Weights of a small transformer language model: 4.94M parameters, 8252 steps.
Each number is 200 + 30 x the weight over its row's rms, rounded and kept within 0 to 999. Layers, rows and columns count from 0. The size before them is the row's rms in percent of the matrix's.

# up: layer 11 MLP up, 640x160, rms 0.11, rows 381-423, columns 0-79
# down: layer 11 MLP down (transposed), 640x160, rms 0.107, rows 381-422, columns 0-79
up381,098,257,134,223,182,200,184,189,161,179,218,189,215,180,243,171,173,182,229,199,195,240,210,257,212,218,197,245,161,255,235,216,175,168,227,232,213,214,217,131,251,203,194,244,219,249,261,188,219,152,172,205,217,198,180,205,244,203,203,273,180,187,200,212,218,206,198,140,227,185,223,211,122,186,244,169,189,151,242,183,207
down381,095,230,245,181,185,199,185,209,222,207,171,171,199,241,172,154,214,188,183,188,171,176,158,157,165,187,189,236,196,175,174,227,184,240,159,218,243,236,208,223,246,165,194,241,259,187,192,214,213,213,177,153,185,209,192,258,169,142,159,195,201,223,222,185,180,179,199,225,192,191,131,177,181,227,156,163,151,190,175,192,189
up382,108,174,243,205,218,231,201,211,187,187,135,177,227,193,125,216,215,225,177,210,199,153,156,158,122,190,171,175,240,181,228,167,232,251,220,176,239,247,206,213,203,166,205,134,252,190,200,191,207,202,212,216,159,196,250,215,224,192,151,185,221,188,175,178,189,213,181,138,191,227,207,172,214,176,173,166,212,221,223,183,223
down382,110,234,215,229,189,246,167,198,158,193,180,200,179,149,219,220,207,170,151,226,177,243,133,181,271,163,134,165,210,207,191,147,198,214,165,158,194,197,211,215,238,188,190,158,232,171,212,172,198,205,217,197,238,164,159,139,204,209,173,210,176,231,213,210,187,208,196,164,233,225,189,214,180,207,179,130,186,141,224,176,257
up383,100,163,197,141,228,161,210,186,224,182,171,198,169,222,169,226,220,212,229,232,212,164,193,232,148,199,259,237,223,190,185,174,150,189,218,214,196,162,194,189,206,178,234,234,176,209,149,186,246,172,201,206,170,212,301,177,199,153,197,207,197,192,198,167,222,201,218,192,190,219,157,154,221,176,122,181,177,126,185,228,217
down383,095,243,150,168,221,240,233,156,197,292,197,183,174,160,227,170,237,209,225,244,225,194,178,181,197,214,188,243,171,236,160,222,195,248,152,214,178,217,169,207,211,198,236,222,190,222,239,156,210,217,219,175,192,187,168,222,206,202,200,217,191,214,234,214,142,190,200,170,167,190,228,199,194,201,202,241,188,203,256,195,198
up384,090,200,218,195,203,136,182,199,176,173,194,231,173,178,210,210,226,257,235,200,191,158,237,184,216,184,184,219,187,199,150,186,209,158,198,243,222,184,252,160,149,226,233,181,271,238,185,165,233,180,263,174,144,211,212,185,267,163,200,157,212,181,245,174,152,255,227,234,211,155,193,194,180,177,184,166,227,175,226,177,170
down384,081,180,190,197,244,181,183,162,262,212,170,221,230,213,203,161,189,248,232,222,209,171,216,160,196,182,189,201,182,207,150,189,168,166,241,170,220,150,181,216,215,151,235,149,188,126,194,161,203,177,221,230,225,212,187,223,146,249,218,174,265,204,222,228,186,177,219,196,162,200,165,237,188,185,192,189,194,137,170,203,174
up385,093,196,198,154,174,186,210,162,222,171,205,226,222,151,195,191,186,221,249,185,231,136,241,130,149,185,231,171,211,245,223,152,206,157,230,224,200,202,179,206,190,180,183,196,198,180,217,233,144,161,152,162,212,206,191,205,216,163,267,180,227,248,174,191,193,167,215,186,167,179,184,211,214,216,148,244,166,161,170,170,203
down385,102,159,227,153,189,247,109,187,232,148,190,198,223,247,163,205,187,229,172,241,216,147,194,225,212,168,209,199,195,227,165,213,229,135,214,194,186,269,237,229,184,224,190,200,179,137,178,184,229,193,163,221,239,182,165,184,244,196,208,225,245,243,185,240,211,220,195,192,191,190,185,187,191,178,201,227,183,197,207,248,192
up386,115,194,203,181,241,222,221,213,185,182,219,181,250,164,247,153,161,189,237,132,144,220,193,223,201,270,205,149,199,195,251,188,210,248,230,192,162,179,168,201,165,206,190,196,177,244,174,193,183,220,192,140,162,227,217,217,198,208,178,181,235,185,240,195,173,172,186,209,207,205,209,177,222,213,182,201,179,202,198,234,180
down386,117,225,191,198,171,163,197,251,208,137,211,180,174,175,187,238,219,223,187,179,164,192,158,230,191,187,231,180,269,132,147,183,188,209,231,231,233,186,226,175,195,207,231,180,123,184,190,197,233,200,160,144,192,195,216,211,203,198,204,196,178,227,236,235,225,174,242,229,180,167,196,221,216,229,212,261,174,224,189,232,209
up387,099,244,280,236,215,198,270,168,227,227,194,128,193,198,208,215,177,202,223,186,223,184,137,223,198,210,200,232,168,244,215,153,238,173,205,173,136,202,182,234,204,191,129,85,164,189,188,202,200,223,147,231,193,183,186,198,173,211,201,188,178,190,198,254,223,240,237,206,194,168,231,187,210,186,226,216,160,198,227,207,185
down387,101,137,182,240,181,175,232,195,247,229,219,207,192,192,205,223,189,251,226,193,245,196,212,194,167,152,203,159,201,255,161,183,235,209,197,199,154,105,261,192,149,204,190,195,239,232,188,204,210,132,243,206,172,215,227,204,237,209,224,165,193,204,206,111,211,234,203,236,146,193,211,220,207,142,160,195,182,166,215,168,212
up388,108,245,200,229,260,197,163,205,177,197,213,215,178,168,150,180,233,183,184,194,168,227,79,220,230,193,211,211,212,235,238,204,253,237,203,209,221,202,230,188,246,197,212,219,248,244,188,184,190,218,191,194,199,215,185,200,201,223,226,235,199,159,201,176,173,154,218,260,231,228,216,181,155,185,200,173,144,209,154,193,174
down388,112,256,205,157,251,200,209,224,195,239,174,153,169,212,214,153,170,182,168,199,193,264,257,142,195,208,203,146,214,213,210,171,214,217,201,102,167,202,203,209,186,230,146,203,191,219,184,206,176,160,153,194,115,231,223,176,246,305,185,185,170,206,194,209,181,220,193,170,191,220,244,151,190,234,171,220,213,190,163,193,239
up389,084,189,208,200,197,198,183,170,229,195,249,198,176,190,185,184,228,218,190,169,159,174,143,199,187,166,254,183,134,200,167,187,217,215,158,215,247,177,187,206,199,218,209,225,224,206,171,232,184,174,139,207,231,236,245,231,138,213,238,239,216,183,228,171,187,246,182,161,187,124,157,196,204,193,149,148,236,230,202,213,190
down389,089,173,158,215,181,191,258,198,206,213,210,135,167,187,230,163,199,206,264,187,228,177,167,197,151,197,207,204,174,240,161,171,217,256,148,215,226,193,267,160,216,225,252,193,173,190,237,196,226,194,259,196,164,244,214,181,208,196,209,212,199,217,184,187,171,209,207,150,214,176,197,133,211,196,208,225,184,206,219,201,172
up390,102,221,185,241,259,165,179,185,165,166,147,132,195,204,236,218,198,242,239,216,232,204,227,228,200,186,210,225,215,212,236,202,225,172,154,235,190,213,138,229,188,202,205,195,161,168,213,231,148,196,188,222,200,247,202,197,238,224,199,187,191,225,230,244,225,199,220,170,156,180,222,203,251,236,244,129,187,200,216,227,195
down390,101,185,199,196,179,224,176,158,175,154,247,133,237,202,192,210,200,168,210,231,97,224,172,176,199,237,232,239,188,197,167,193,207,156,214,185,175,190,219,174,164,198,201,220,168,198,188,192,182,266,225,171,188,216,206,140,244,223,159,193,187,219,169,218,250,177,226,202,147,243,203,188,199,142,170,217,178,200,206,212,163
up391,104,196,180,129,164,225,240,228,207,224,150,198,167,148,237,195,232,185,251,191,170,217,237,215,219,185,161,200,219,171,239,185,233,174,226,229,200,226,180,197,210,232,239,126,230,258,199,178,180,180,182,214,228,189,216,189,180,225,195,219,139,206,176,197,221,211,195,272,162,239,169,203,261,236,174,156,156,193,161,198,266
down391,098,225,166,185,237,205,202,205,168,183,167,189,153,196,225,230,213,222,280,184,193,236,179,192,200,187,207,156,263,202,192,257,197,186,273,207,202,175,204,224,199,228,252,214,179,211,162,206,237,158,200,236,189,169,174,171,268,216,204,172,144,158,198,240,187,163,164,281,186,253,193,225,225,188,207,233,196,190,179,190,198
up392,097,231,178,221,267,224,155,162,205,237,158,137,171,207,179,210,206,189,204,221,241,188,227,202,206,182,239,209,213,161,236,220,193,192,215,210,174,147,247,183,179,250,163,134,186,215,211,216,192,211,207,218,172,225,211,154,196,229,232,224,183,178,167,240,192,201,265,210,198,179,202,174,160,211,157,171,251,130,165,225,162
down392,094,149,178,216,218,184,195,207,208,242,192,185,205,199,141,223,187,199,188,165,231,206,228,229,173,156,248,177,201,234,178,225,178,193,205,152,195,226,200,156,225,207,256,253,190,202,204,177,129,168,175,185,204,146,261,217,237,164,269,201,199,156,186,176,115,206,176,215,176,222,196,233,257,207,221,211,132,215,228,202,122
up393,091,173,202,233,231,189,199,149,235,216,189,232,203,227,210,187,174,163,224,161,194,169,199,184,232,164,272,180,205,269,239,212,201,208,221,168,196,208,201,233,174,220,231,193,219,212,249,192,199,122,205,169,164,228,170,208,202,194,185,205,160,127,215,245,112,237,173,225,224,125,190,188,188,182,219,228,210,243,214,162,182
down393,089,187,193,209,177,200,201,176,193,181,194,217,196,252,194,205,161,216,244,183,260,193,169,198,205,257,142,237,178,188,208,171,239,218,200,231,124,155,202,239,224,226,216,219,220,153,148,222,180,244,223,184,155,208,207,179,194,201,186,178,258,241,217,200,263,167,180,211,177,141,183,237,177,204,183,175,222,180,213,214,162
up394,096,219,234,240,177,146,214,266,195,230,238,262,218,175,215,239,227,159,186,199,232,195,173,216,219,147,171,180,210,243,161,194,173,189,211,223,164,238,199,242,202,178,169,184,189,149,232,225,229,126,240,167,172,215,203,223,160,178,176,257,188,211,137,211,213,197,197,150,177,243,168,211,207,214,215,171,217,180,163,161,156
down394,095,240,219,184,210,274,213,205,198,202,211,194,252,215,181,216,155,215,192,225,243,222,154,179,161,180,164,169,213,192,181,201,175,143,183,192,231,241,193,215,215,228,179,229,279,184,202,152,246,192,164,174,191,220,220,225,145,200,206,222,153,240,201,205,223,202,170,218,151,112,246,179,201,197,204,217,180,242,180,252,225
up395,094,231,165,195,208,218,150,191,216,182,172,161,166,183,165,184,193,232,248,166,198,192,143,223,207,216,172,190,242,200,211,191,147,210,218,179,229,208,152,236,186,218,108,245,179,165,256,192,212,205,190,155,199,209,213,147,204,159,187,226,176,189,229,185,181,215,222,155,175,224,197,248,167,222,169,144,184,177,186,195,162
down395,096,180,162,210,200,193,222,175,230,241,212,202,154,235,183,215,225,233,193,160,204,224,243,239,237,225,180,222,208,245,145,221,156,283,197,143,198,187,152,191,214,228,184,237,204,197,238,200,170,238,218,224,207,162,230,172,139,170,219,228,227,172,176,207,177,167,192,206,170,197,245,261,162,176,154,200,163,192,143,251,240
up396,096,209,241,175,244,201,260,230,249,191,161,201,198,172,198,209,207,245,279,165,262,216,219,202,157,212,242,191,212,239,219,177,188,231,217,227,220,248,211,227,236,159,132,220,190,157,168,186,191,167,160,118,209,225,213,190,229,174,211,223,238,263,152,283,191,179,194,224,215,188,186,214,175,181,190,185,184,172,205,173,197
down396,081,209,197,173,266,210,249,194,215,161,198,200,218,156,154,206,238,209,206,191,218,247,298,239,211,237,200,186,194,216,251,199,214,218,210,140,204,210,232,193,197,136,277,134,220,196,149,204,174,180,184,219,235,225,193,191,193,201,219,230,235,223,201,189,220,172,219,267,229,205,154,196,164,143,200,199,194,136,230,241,179
up397,099,192,249,191,216,182,188,167,187,211,200,239,132,174,206,152,200,166,148,192,184,168,198,203,208,174,145,167,172,204,206,206,154,182,204,174,236,236,215,209,163,204,228,183,227,237,206,216,199,184,208,183,206,244,150,160,238,187,212,273,221,230,182,228,156,239,198,225,191,200,241,224,157,183,170,200,281,189,233,189,208
down397,100,154,235,182,189,244,178,174,175,293,163,153,199,208,176,241,167,207,197,163,227,216,222,198,224,210,196,179,202,277,206,207,199,204,217,204,136,176,183,179,224,222,262,224,198,160,234,184,161,210,195,205,214,177,181,186,159,223,256,209,190,214,165,213,230,213,198,194,226,208,243,178,194,189,193,264,201,140,154,144,158
up398,091,176,215,219,197,202,244,151,182,202,171,240,192,246,157,204,202,193,141,168,208,204,211,160,240,208,242,193,132,201,136,189,189,221,153,220,157,150,204,153,136,200,243,198,201,220,208,150,146,186,161,141,224,199,234,218,188,202,205,177,182,244,175,200,201,239,210,174,205,195,245,182,187,190,212,171,194,217,193,206,197
down398,099,259,205,213,251,209,226,178,224,207,212,207,194,194,220,203,183,232,132,176,234,248,268,199,246,201,219,192,151,187,134,176,152,194,211,197,205,199,211,181,206,236,187,129,154,218,198,204,210,221,191,236,187,264,201,270,219,215,226,224,159,162,227,171,139,219,231,248,199,238,145,159,197,255,221,227,180,223,191,252,167
up399,083,193,231,178,181,210,169,163,164,217,170,193,223,205,209,199,229,210,228,223,147,232,244,220,178,245,191,231,248,202,212,191,202,199,247,144,242,202,210,190,183,205,159,198,209,190,180,117,203,166,262,210,183,177,173,190,215,218,268,210,240,190,234,174,198,198,214,215,215,169,218,167,197,217,183,203,227,194,184,170,199
down399,089,220,217,156,193,218,160,216,209,211,196,144,200,193,191,184,222,177,203,195,229,147,235,201,207,157,228,225,193,191,217,227,185,214,153,192,207,249,135,180,177,191,251,184,199,205,204,211,193,196,223,164,279,197,252,164,157,213,233,169,140,184,200,165,233,214,236,172,250,188,250,221,211,224,159,165,219,177,248,205,159
up400,094,171,189,155,217,167,216,197,166,252,230,174,173,208,248,151,202,223,157,222,231,175,204,184,229,198,172,145,234,170,176,188,197,148,243,208,183,264,218,211,152,265,184,226,178,205,195,208,196,179,229,186,162,182,173,208,179,184,207,192,205,209,160,229,173,186,201,190,242,173,274,267,185,215,193,166,225,133,194,214,181
down400,093,201,213,162,172,183,206,210,234,166,155,191,259,176,183,210,168,176,222,163,245,209,259,143,197,224,198,218,204,193,243,224,184,251,187,173,233,232,149,201,197,154,209,196,206,248,186,175,205,178,155,227,256,220,192,154,220,233,152,196,216,209,238,215,206,199,167,247,184,208,179,166,241,211,238,226,179,193,170,247,135
up401,100,193,200,201,187,183,195,230,175,232,221,181,175,226,214,203,242,192,243,254,185,242,202,208,179,210,217,219,186,239,233,209,186,266,201,236,214,229,194,234,213,182,209,176,191,190,176,162,190,137,130,173,194,209,213,165,206,211,248,192,216,203,256,192,192,217,204,180,185,206,176,122,193,219,223,196,153,217,152,190,138
down401,098,205,229,154,161,191,183,216,187,194,208,257,193,253,213,186,157,213,159,221,236,223,201,194,234,207,227,167,192,210,230,173,162,227,188,184,230,175,164,198,221,215,189,162,186,157,215,230,180,275,228,175,233,231,234,210,249,191,239,196,216,235,182,212,222,230,158,215,202,208,182,142,155,194,196,250,171,156,213,201,232
up402,097,263,240,204,220,181,187,201,232,194,154,169,178,168,188,195,160,227,231,206,209,194,206,190,129,190,204,214,202,123,178,194,182,227,162,207,239,171,203,212,191,176,164,178,162,190,208,194,220,227,203,169,163,276,193,224,215,236,210,215,209,195,218,191,191,235,175,193,238,187,186,247,220,157,176,223,270,189,232,178,187
down402,099,151,222,163,177,171,196,205,286,193,224,234,252,205,192,196,210,199,254,187,180,198,235,147,172,192,165,162,206,180,178,184,181,173,222,194,114,171,168,168,175,221,231,198,169,153,193,221,229,129,198,176,183,179,250,192,198,183,224,196,210,178,197,193,194,185,198,167,140,200,189,166,219,204,176,215,109,205,163,222,161
up403,094,187,180,203,197,201,205,155,134,145,251,192,184,177,212,221,203,194,173,172,241,230,178,197,186,192,222,199,207,228,209,198,152,197,194,227,234,229,233,202,227,184,148,206,234,188,222,261,170,180,184,180,228,164,193,154,168,231,230,252,226,221,181,224,199,215,215,214,235,207,252,227,181,215,189,186,213,100,205,238,196
down403,097,202,217,219,230,236,167,212,187,144,204,238,182,183,197,205,220,191,179,170,226,233,124,142,206,184,169,189,217,191,231,232,203,197,150,183,172,231,185,213,228,189,154,181,172,161,207,201,146,221,149,200,193,202,230,257,203,222,253,193,170,194,170,200,155,213,251,169,213,195,214,195,235,164,211,205,177,180,137,243,186
up404,090,171,273,152,221,215,211,167,258,180,148,224,181,213,159,200,223,151,220,211,240,211,238,181,236,214,190,241,187,193,185,172,205,254,207,227,216,229,236,170,171,236,205,207,200,200,144,235,196,190,184,177,225,187,179,149,177,230,203,216,256,177,177,179,202,215,225,178,158,171,208,240,194,181,284,214,151,165,203,185,162
down404,078,168,151,233,260,194,197,193,141,204,206,127,191,189,174,191,194,169,202,222,216,187,313,207,220,187,219,198,159,211,195,182,181,189,186,171,201,182,210,191,213,220,255,206,194,189,199,214,226,240,172,202,194,215,168,201,225,226,233,221,172,204,197,186,162,219,212,176,247,186,192,185,195,228,236,212,183,187,231,210,236
up405,099,221,199,134,232,180,186,140,209,196,204,137,164,185,203,172,156,216,263,166,179,225,217,207,204,216,189,177,164,224,195,223,149,235,210,183,212,238,241,175,148,203,206,220,172,216,216,238,170,188,196,150,182,180,183,225,235,259,245,258,186,232,207,192,160,181,220,189,262,212,224,196,205,149,203,194,179,224,241,208,247
down405,105,223,210,174,243,226,217,191,214,210,165,214,210,190,195,241,194,161,163,190,250,150,146,232,218,217,213,227,199,184,202,197,242,176,151,216,222,192,213,223,203,201,237,210,200,195,278,239,188,279,177,198,206,168,192,237,215,222,177,217,162,280,271,202,242,190,199,232,200,180,212,318,187,123,214,217,268,194,189,208,214
up406,103,160,263,184,186,169,240,241,183,171,186,158,174,224,175,217,204,177,186,212,241,184,235,207,199,225,176,203,170,167,156,218,149,175,182,170,258,174,244,253,169,280,191,235,181,182,187,238,187,204,186,227,169,220,158,192,203,219,166,178,216,191,187,256,165,234,168,189,176,202,187,209,198,211,212,147,238,170,207,173,193
down406,096,188,228,194,206,172,165,250,180,222,213,207,250,200,210,184,197,162,230,175,205,178,280,148,234,204,139,226,162,213,212,171,175,216,189,285,224,160,219,213,187,247,192,147,151,173,187,224,184,163,166,236,180,221,140,239,171,166,151,186,163,260,201,160,191,222,160,189,212,268,252,191,247,246,191,164,234,226,216,206,235
up407,093,205,251,195,203,205,203,212,224,177,151,192,163,205,141,217,207,185,184,210,163,215,208,205,215,168,196,194,151,183,170,181,114,188,225,177,193,145,182,202,224,233,191,145,185,176,238,136,211,227,177,200,184,211,222,206,219,203,284,217,231,258,214,185,244,191,231,199,204,184,240,147,180,252,232,167,170,173,234,243,190
down407,091,196,237,171,143,175,157,230,181,191,224,190,168,216,249,196,229,179,198,206,180,195,255,168,206,194,151,157,222,177,159,196,248,217,193,204,230,174,194,240,219,213,193,234,138,266,194,228,223,185,228,207,157,193,171,165,208,213,193,185,196,211,225,244,229,175,245,193,191,183,195,229,119,214,206,200,174,260,241,214,190
up408,102,221,167,196,213,187,188,210,130,199,162,204,230,186,205,205,152,173,195,238,189,186,171,181,224,190,259,143,179,157,198,213,168,205,185,185,220,204,193,170,204,212,241,212,217,179,213,167,226,188,240,206,181,207,261,268,179,195,213,187,173,143,137,200,201,169,204,224,208,217,203,191,220,188,203,206,193,167,199,186,155
down408,098,219,244,210,214,177,209,217,208,184,253,174,121,208,219,173,197,227,185,249,176,172,191,272,157,176,185,215,183,209,195,198,177,246,215,143,161,196,203,176,223,182,225,187,223,239,158,192,232,231,177,259,189,239,179,176,275,190,192,233,185,212,229,235,208,241,154,263,228,194,207,179,127,176,186,252,175,180,215,171,167
up409,093,174,184,178,211,168,174,202,201,247,213,188,182,190,162,157,192,223,169,214,172,186,222,194,193,199,244,180,170,171,207,185,169,205,212,225,212,233,188,182,214,233,264,205,196,156,187,155,207,189,121,187,161,119,218,178,209,219,172,210,225,216,165,259,174,153,232,209,265,193,196,165,212,157,197,130,184,173,220,178,181
down409,091,174,198,158,203,173,165,230,212,99,164,208,196,227,152,225,234,143,223,209,194,178,189,193,214,209,226,221,181,162,218,178,190,243,187,181,187,210,146,253,194,220,183,153,159,152,191,237,198,184,193,213,152,196,220,261,225,216,229,216,193,258,194,150,154,178,185,177,223,238,233,182,212,231,204,251,213,196,174,179,216
up410,086,221,220,205,146,223,220,192,191,171,216,251,245,196,219,248,202,140,198,191,163,177,186,206,146,177,186,178,239,223,240,227,299,206,186,219,184,237,194,162,203,129,227,162,186,223,182,170,226,197,237,179,208,160,168,206,238,182,177,192,219,167,237,223,204,223,238,221,232,237,222,209,132,148,178,204,183,203,226,204,159
down410,093,249,219,233,220,183,174,206,186,206,151,178,195,179,199,258,201,182,203,150,224,179,172,219,176,206,207,215,177,171,218,154,214,209,257,207,198,183,207,212,150,291,234,162,158,192,178,263,188,146,172,128,186,179,228,175,209,230,218,263,179,230,217,194,199,189,189,148,204,183,239,248,234,197,232,149,196,225,233,215,171
up411,106,190,176,160,175,220,241,225,130,237,190,218,175,155,148,212,173,197,218,198,146,184,265,191,185,131,174,211,195,200,212,189,177,196,189,260,153,219,177,183,198,255,201,172,219,239,179,201,206,204,211,180,293,221,222,175,183,217,157,224,145,184,172,205,221,188,198,254,192,234,175,199,215,227,213,150,152,236,204,212,221
down411,105,216,158,175,236,152,195,192,209,205,203,212,171,199,208,255,120,271,224,204,123,216,189,149,182,154,213,226,237,222,188,158,152,203,255,200,213,138,228,227,174,196,210,207,231,218,160,196,164,138,226,212,205,211,181,113,219,201,236,221,213,166,189,210,204,218,188,247,194,179,231,220,206,185,199,201,167,187,207,153,209
up412,095,232,191,188,162,206,208,219,161,181,150,111,207,219,121,213,184,177,172,219,198,182,197,183,183,272,178,223,209,243,198,211,238,195,207,214,150,200,233,202,242,210,222,190,202,256,190,208,230,216,249,189,162,213,189,223,165,158,216,174,173,214,182,246,184,166,163,226,156,188,230,134,232,196,186,151,203,249,203,198,227
down412,096,234,226,186,193,210,197,236,198,206,174,210,209,186,274,223,181,200,166,241,171,218,199,150,222,249,212,173,171,209,204,225,177,157,232,222,160,159,219,177,234,216,167,221,222,197,184,199,197,202,186,191,161,172,188,204,225,217,148,210,208,221,185,204,254,182,131,181,185,242,267,107,191,198,180,228,239,169,233,172,179
up413,105,234,231,230,149,200,191,174,198,214,165,147,199,232,228,189,145,212,216,222,150,177,210,207,165,194,177,200,251,127,145,189,166,209,161,219,209,276,218,207,161,198,228,164,172,179,211,248,156,209,196,246,237,224,185,170,250,247,203,240,182,207,182,160,198,194,186,193,119,157,155,221,257,189,228,147,208,205,188,177,153
down413,108,215,189,186,138,227,208,196,231,234,134,183,202,227,154,184,270,194,225,220,160,219,185,178,217,186,196,253,208,158,137,215,166,188,223,196,202,168,232,193,206,205,212,215,162,200,199,185,206,221,191,205,173,244,226,144,156,227,203,203,191,199,194,252,192,196,239,142,207,255,142,203,209,191,247,172,169,211,226,194,186
up414,092,146,206,223,236,185,191,178,247,145,238,171,178,239,243,224,150,211,236,192,219,212,233,197,185,258,157,154,195,231,202,231,147,148,218,158,177,211,205,189,220,202,177,226,240,215,156,233,193,191,235,147,204,214,216,130,196,229,190,214,201,161,238,204,233,158,264,205,229,199,241,245,244,216,196,209,146,223,210,157,240
down414,083,220,158,211,192,181,195,152,186,141,185,193,183,197,230,183,161,256,192,187,200,220,299,240,219,203,185,187,177,189,248,218,203,227,189,188,161,173,247,183,170,213,223,163,267,203,229,171,225,172,223,208,214,182,159,224,190,231,197,179,206,240,130,176,172,203,221,196,204,140,236,257,195,187,224,243,245,209,171,211,231
up415,107,193,215,216,224,168,210,183,137,228,209,135,196,175,157,207,254,184,235,173,294,204,187,136,233,201,184,216,214,164,151,225,194,214,227,219,150,237,195,238,171,233,271,213,224,231,236,207,228,198,173,226,162,251,182,192,185,235,201,199,168,164,209,165,183,177,186,208,193,212,155,296,217,224,217,200,218,191,192,250,215
down415,108,222,106,248,161,208,122,190,208,205,182,251,201,223,191,161,177,212,179,238,194,198,214,198,259,239,180,142,247,208,235,191,203,237,228,224,209,247,193,239,173,201,246,248,199,209,226,229,219,175,159,255,172,190,197,174,213,204,179,175,220,159,131,217,204,195,173,191,181,200,213,247,181,215,220,232,199,201,203,195,199
up416,092,164,186,188,240,210,230,231,181,216,197,194,220,212,197,193,167,210,174,185,174,163,248,176,206,181,206,195,214,220,195,211,184,209,210,207,181,237,200,209,219,274,209,228,245,218,209,218,171,238,160,221,225,206,216,194,262,211,209,186,186,172,235,177,166,217,198,173,162,164,237,201,121,171,189,141,249,172,155,204,181
down416,081,182,184,232,291,185,190,208,172,177,153,188,210,161,180,205,194,200,169,201,214,201,277,213,236,158,204,191,213,179,230,216,158,211,261,174,221,173,156,159,201,204,244,176,212,234,170,200,213,217,276,218,197,194,198,206,150,187,188,214,225,176,195,225,177,208,161,199,202,193,160,139,205,225,217,186,157,184,146,181,192
up417,098,156,211,197,210,138,208,268,248,171,154,186,203,143,132,240,159,222,186,191,203,173,197,248,226,183,235,191,171,175,190,151,190,202,133,219,210,212,165,147,231,158,126,188,217,236,166,180,236,244,219,207,224,167,187,217,235,202,215,178,208,205,167,208,213,195,207,198,182,204,272,167,200,227,224,233,171,255,219,292,226
down417,102,210,215,236,221,211,220,210,166,196,213,199,236,206,296,141,197,204,190,222,210,184,203,178,182,191,200,152,197,199,225,191,192,193,228,201,214,235,233,205,196,186,218,180,210,220,140,227,143,247,252,232,225,218,168,173,219,220,154,189,227,223,215,201,199,208,175,190,190,209,178,155,186,198,212,168,217,186,180,171,183
up418,103,257,199,185,251,195,243,165,226,177,275,217,183,223,194,198,217,129,206,178,193,220,167,193,207,225,188,209,209,233,226,205,178,220,202,150,232,180,262,174,198,168,216,191,176,230,219,192,210,170,211,211,236,207,174,139,189,231,158,115,146,236,196,236,208,212,218,229,228,243,195,180,181,224,253,255,205,206,178,180,210
down418,110,145,203,232,191,162,174,222,210,241,146,244,204,176,142,231,213,218,209,221,109,216,188,206,222,248,186,155,166,168,165,203,232,193,205,239,184,205,181,187,187,196,188,175,220,130,206,180,167,189,217,130,201,199,201,225,204,244,212,206,230,213,204,171,207,179,173,213,195,217,245,240,225,179,220,189,208,215,211,244,164
up419,096,197,152,152,216,175,195,124,168,241,238,241,194,248,207,216,189,191,172,128,200,183,219,192,160,218,242,171,174,197,243,196,182,223,167,233,231,151,202,216,274,160,183,156,253,208,196,223,209,200,221,121,206,196,186,167,210,158,209,165,199,249,216,174,214,155,180,199,198,145,183,194,206,196,197,198,253,187,152,215,192
down419,098,213,227,209,239,163,249,163,143,156,182,205,195,227,210,232,237,232,196,210,214,226,129,190,218,206,187,202,138,208,185,196,221,171,161,193,197,184,173,209,220,239,185,273,172,227,199,167,220,211,180,219,186,163,163,187,193,202,201,227,194,196,202,130,202,120,141,211,158,144,214,174,180,197,221,186,194,233,185,199,266
up420,084,183,184,207,265,199,182,246,209,172,236,206,168,242,219,196,148,184,262,123,194,183,217,159,215,205,214,156,144,249,228,191,128,200,233,221,213,224,209,166,156,198,210,171,184,159,197,211,195,234,118,202,197,206,200,180,222,246,202,243,153,175,167,161,248,160,153,182,219,151,228,212,212,226,240,184,248,184,218,194,176
down420,083,183,196,202,195,211,147,234,205,186,203,146,224,192,244,129,194,195,173,211,155,202,258,211,176,146,186,193,201,163,181,199,219,197,244,205,159,195,170,189,219,217,230,173,166,233,226,224,209,228,236,201,229,238,220,184,198,227,158,163,195,210,190,172,211,236,227,215,193,188,190,215,166,170,179,205,200,251,263,132,187
up421,097,215,213,191,160,218,187,247,182,256,197,159,241,184,166,232,175,132,208,226,157,229,180,222,223,213,197,170,181,194,214,210,183,199,232,313,187,256,191,220,270,213,187,203,253,205,193,189,254,205,181,183,231,158,167,174,216,237,213,211,182,226,165,171,219,213,158,223,202,235,191,206,129,198,162,204,170,171,229,260,242
down421,098,221,177,215,216,227,230,160,161,166,169,232,220,248,191,154,216,216,260,173,183,185,183,205,207,217,220,267,242,196,210,258,238,201,205,219,132,178,198,216,152,197,205,190,190,205,165,200,164,166,203,216,231,173,197,237,186,174,249,170,258,229,226,187,207,199,221,217,186,137,166,213,199,228,183,185,194,215,160,213,219
up422,103,237,220,200,188,171,235,209,219,224,209,194,181,221,207,225,180,230,168,259,247,203,129,192,189,210,168,189,239,197,234,128,152,204,203,191,223,197,171,184,184,196,138,155,189,198,183,239,261,183,205,156,239,203,214,232,155,196,226,198,159,182,214,197,225,172,151,165,206,159,211,139,208,179,208,213,182,216,176,163,192
down422,106,198,171,167,184,206,195,159,233,231,160,207,157,247,183,199,178,169,212,193,261,223,225,128,172,231,179,143,209,240,213,194,211,151,166,205,190,210,231,189,226,249,212,188,182,205,194,195,165,169,216,190,163,200,231,194,175,209,162,217,218,173,213,178,205,212,175,167,196,260,231,226,243,242,220,199,225,162,176,207,182
up423,107,194,237,201,183,255,206,213,229,201,180,184,208,183,202,236,264,231,237,232,166,195,126,175,171,239,189,265,218,143,221,180,174,230,169,181,170,190,220,228,264,202,177,166,211,205,159,226,204,210,206,206,172,238,211,189,288,184,220,180,215,142,228,176,166,214,171,202,214,171,240,158,194,248,243,196,186,209,179,160,229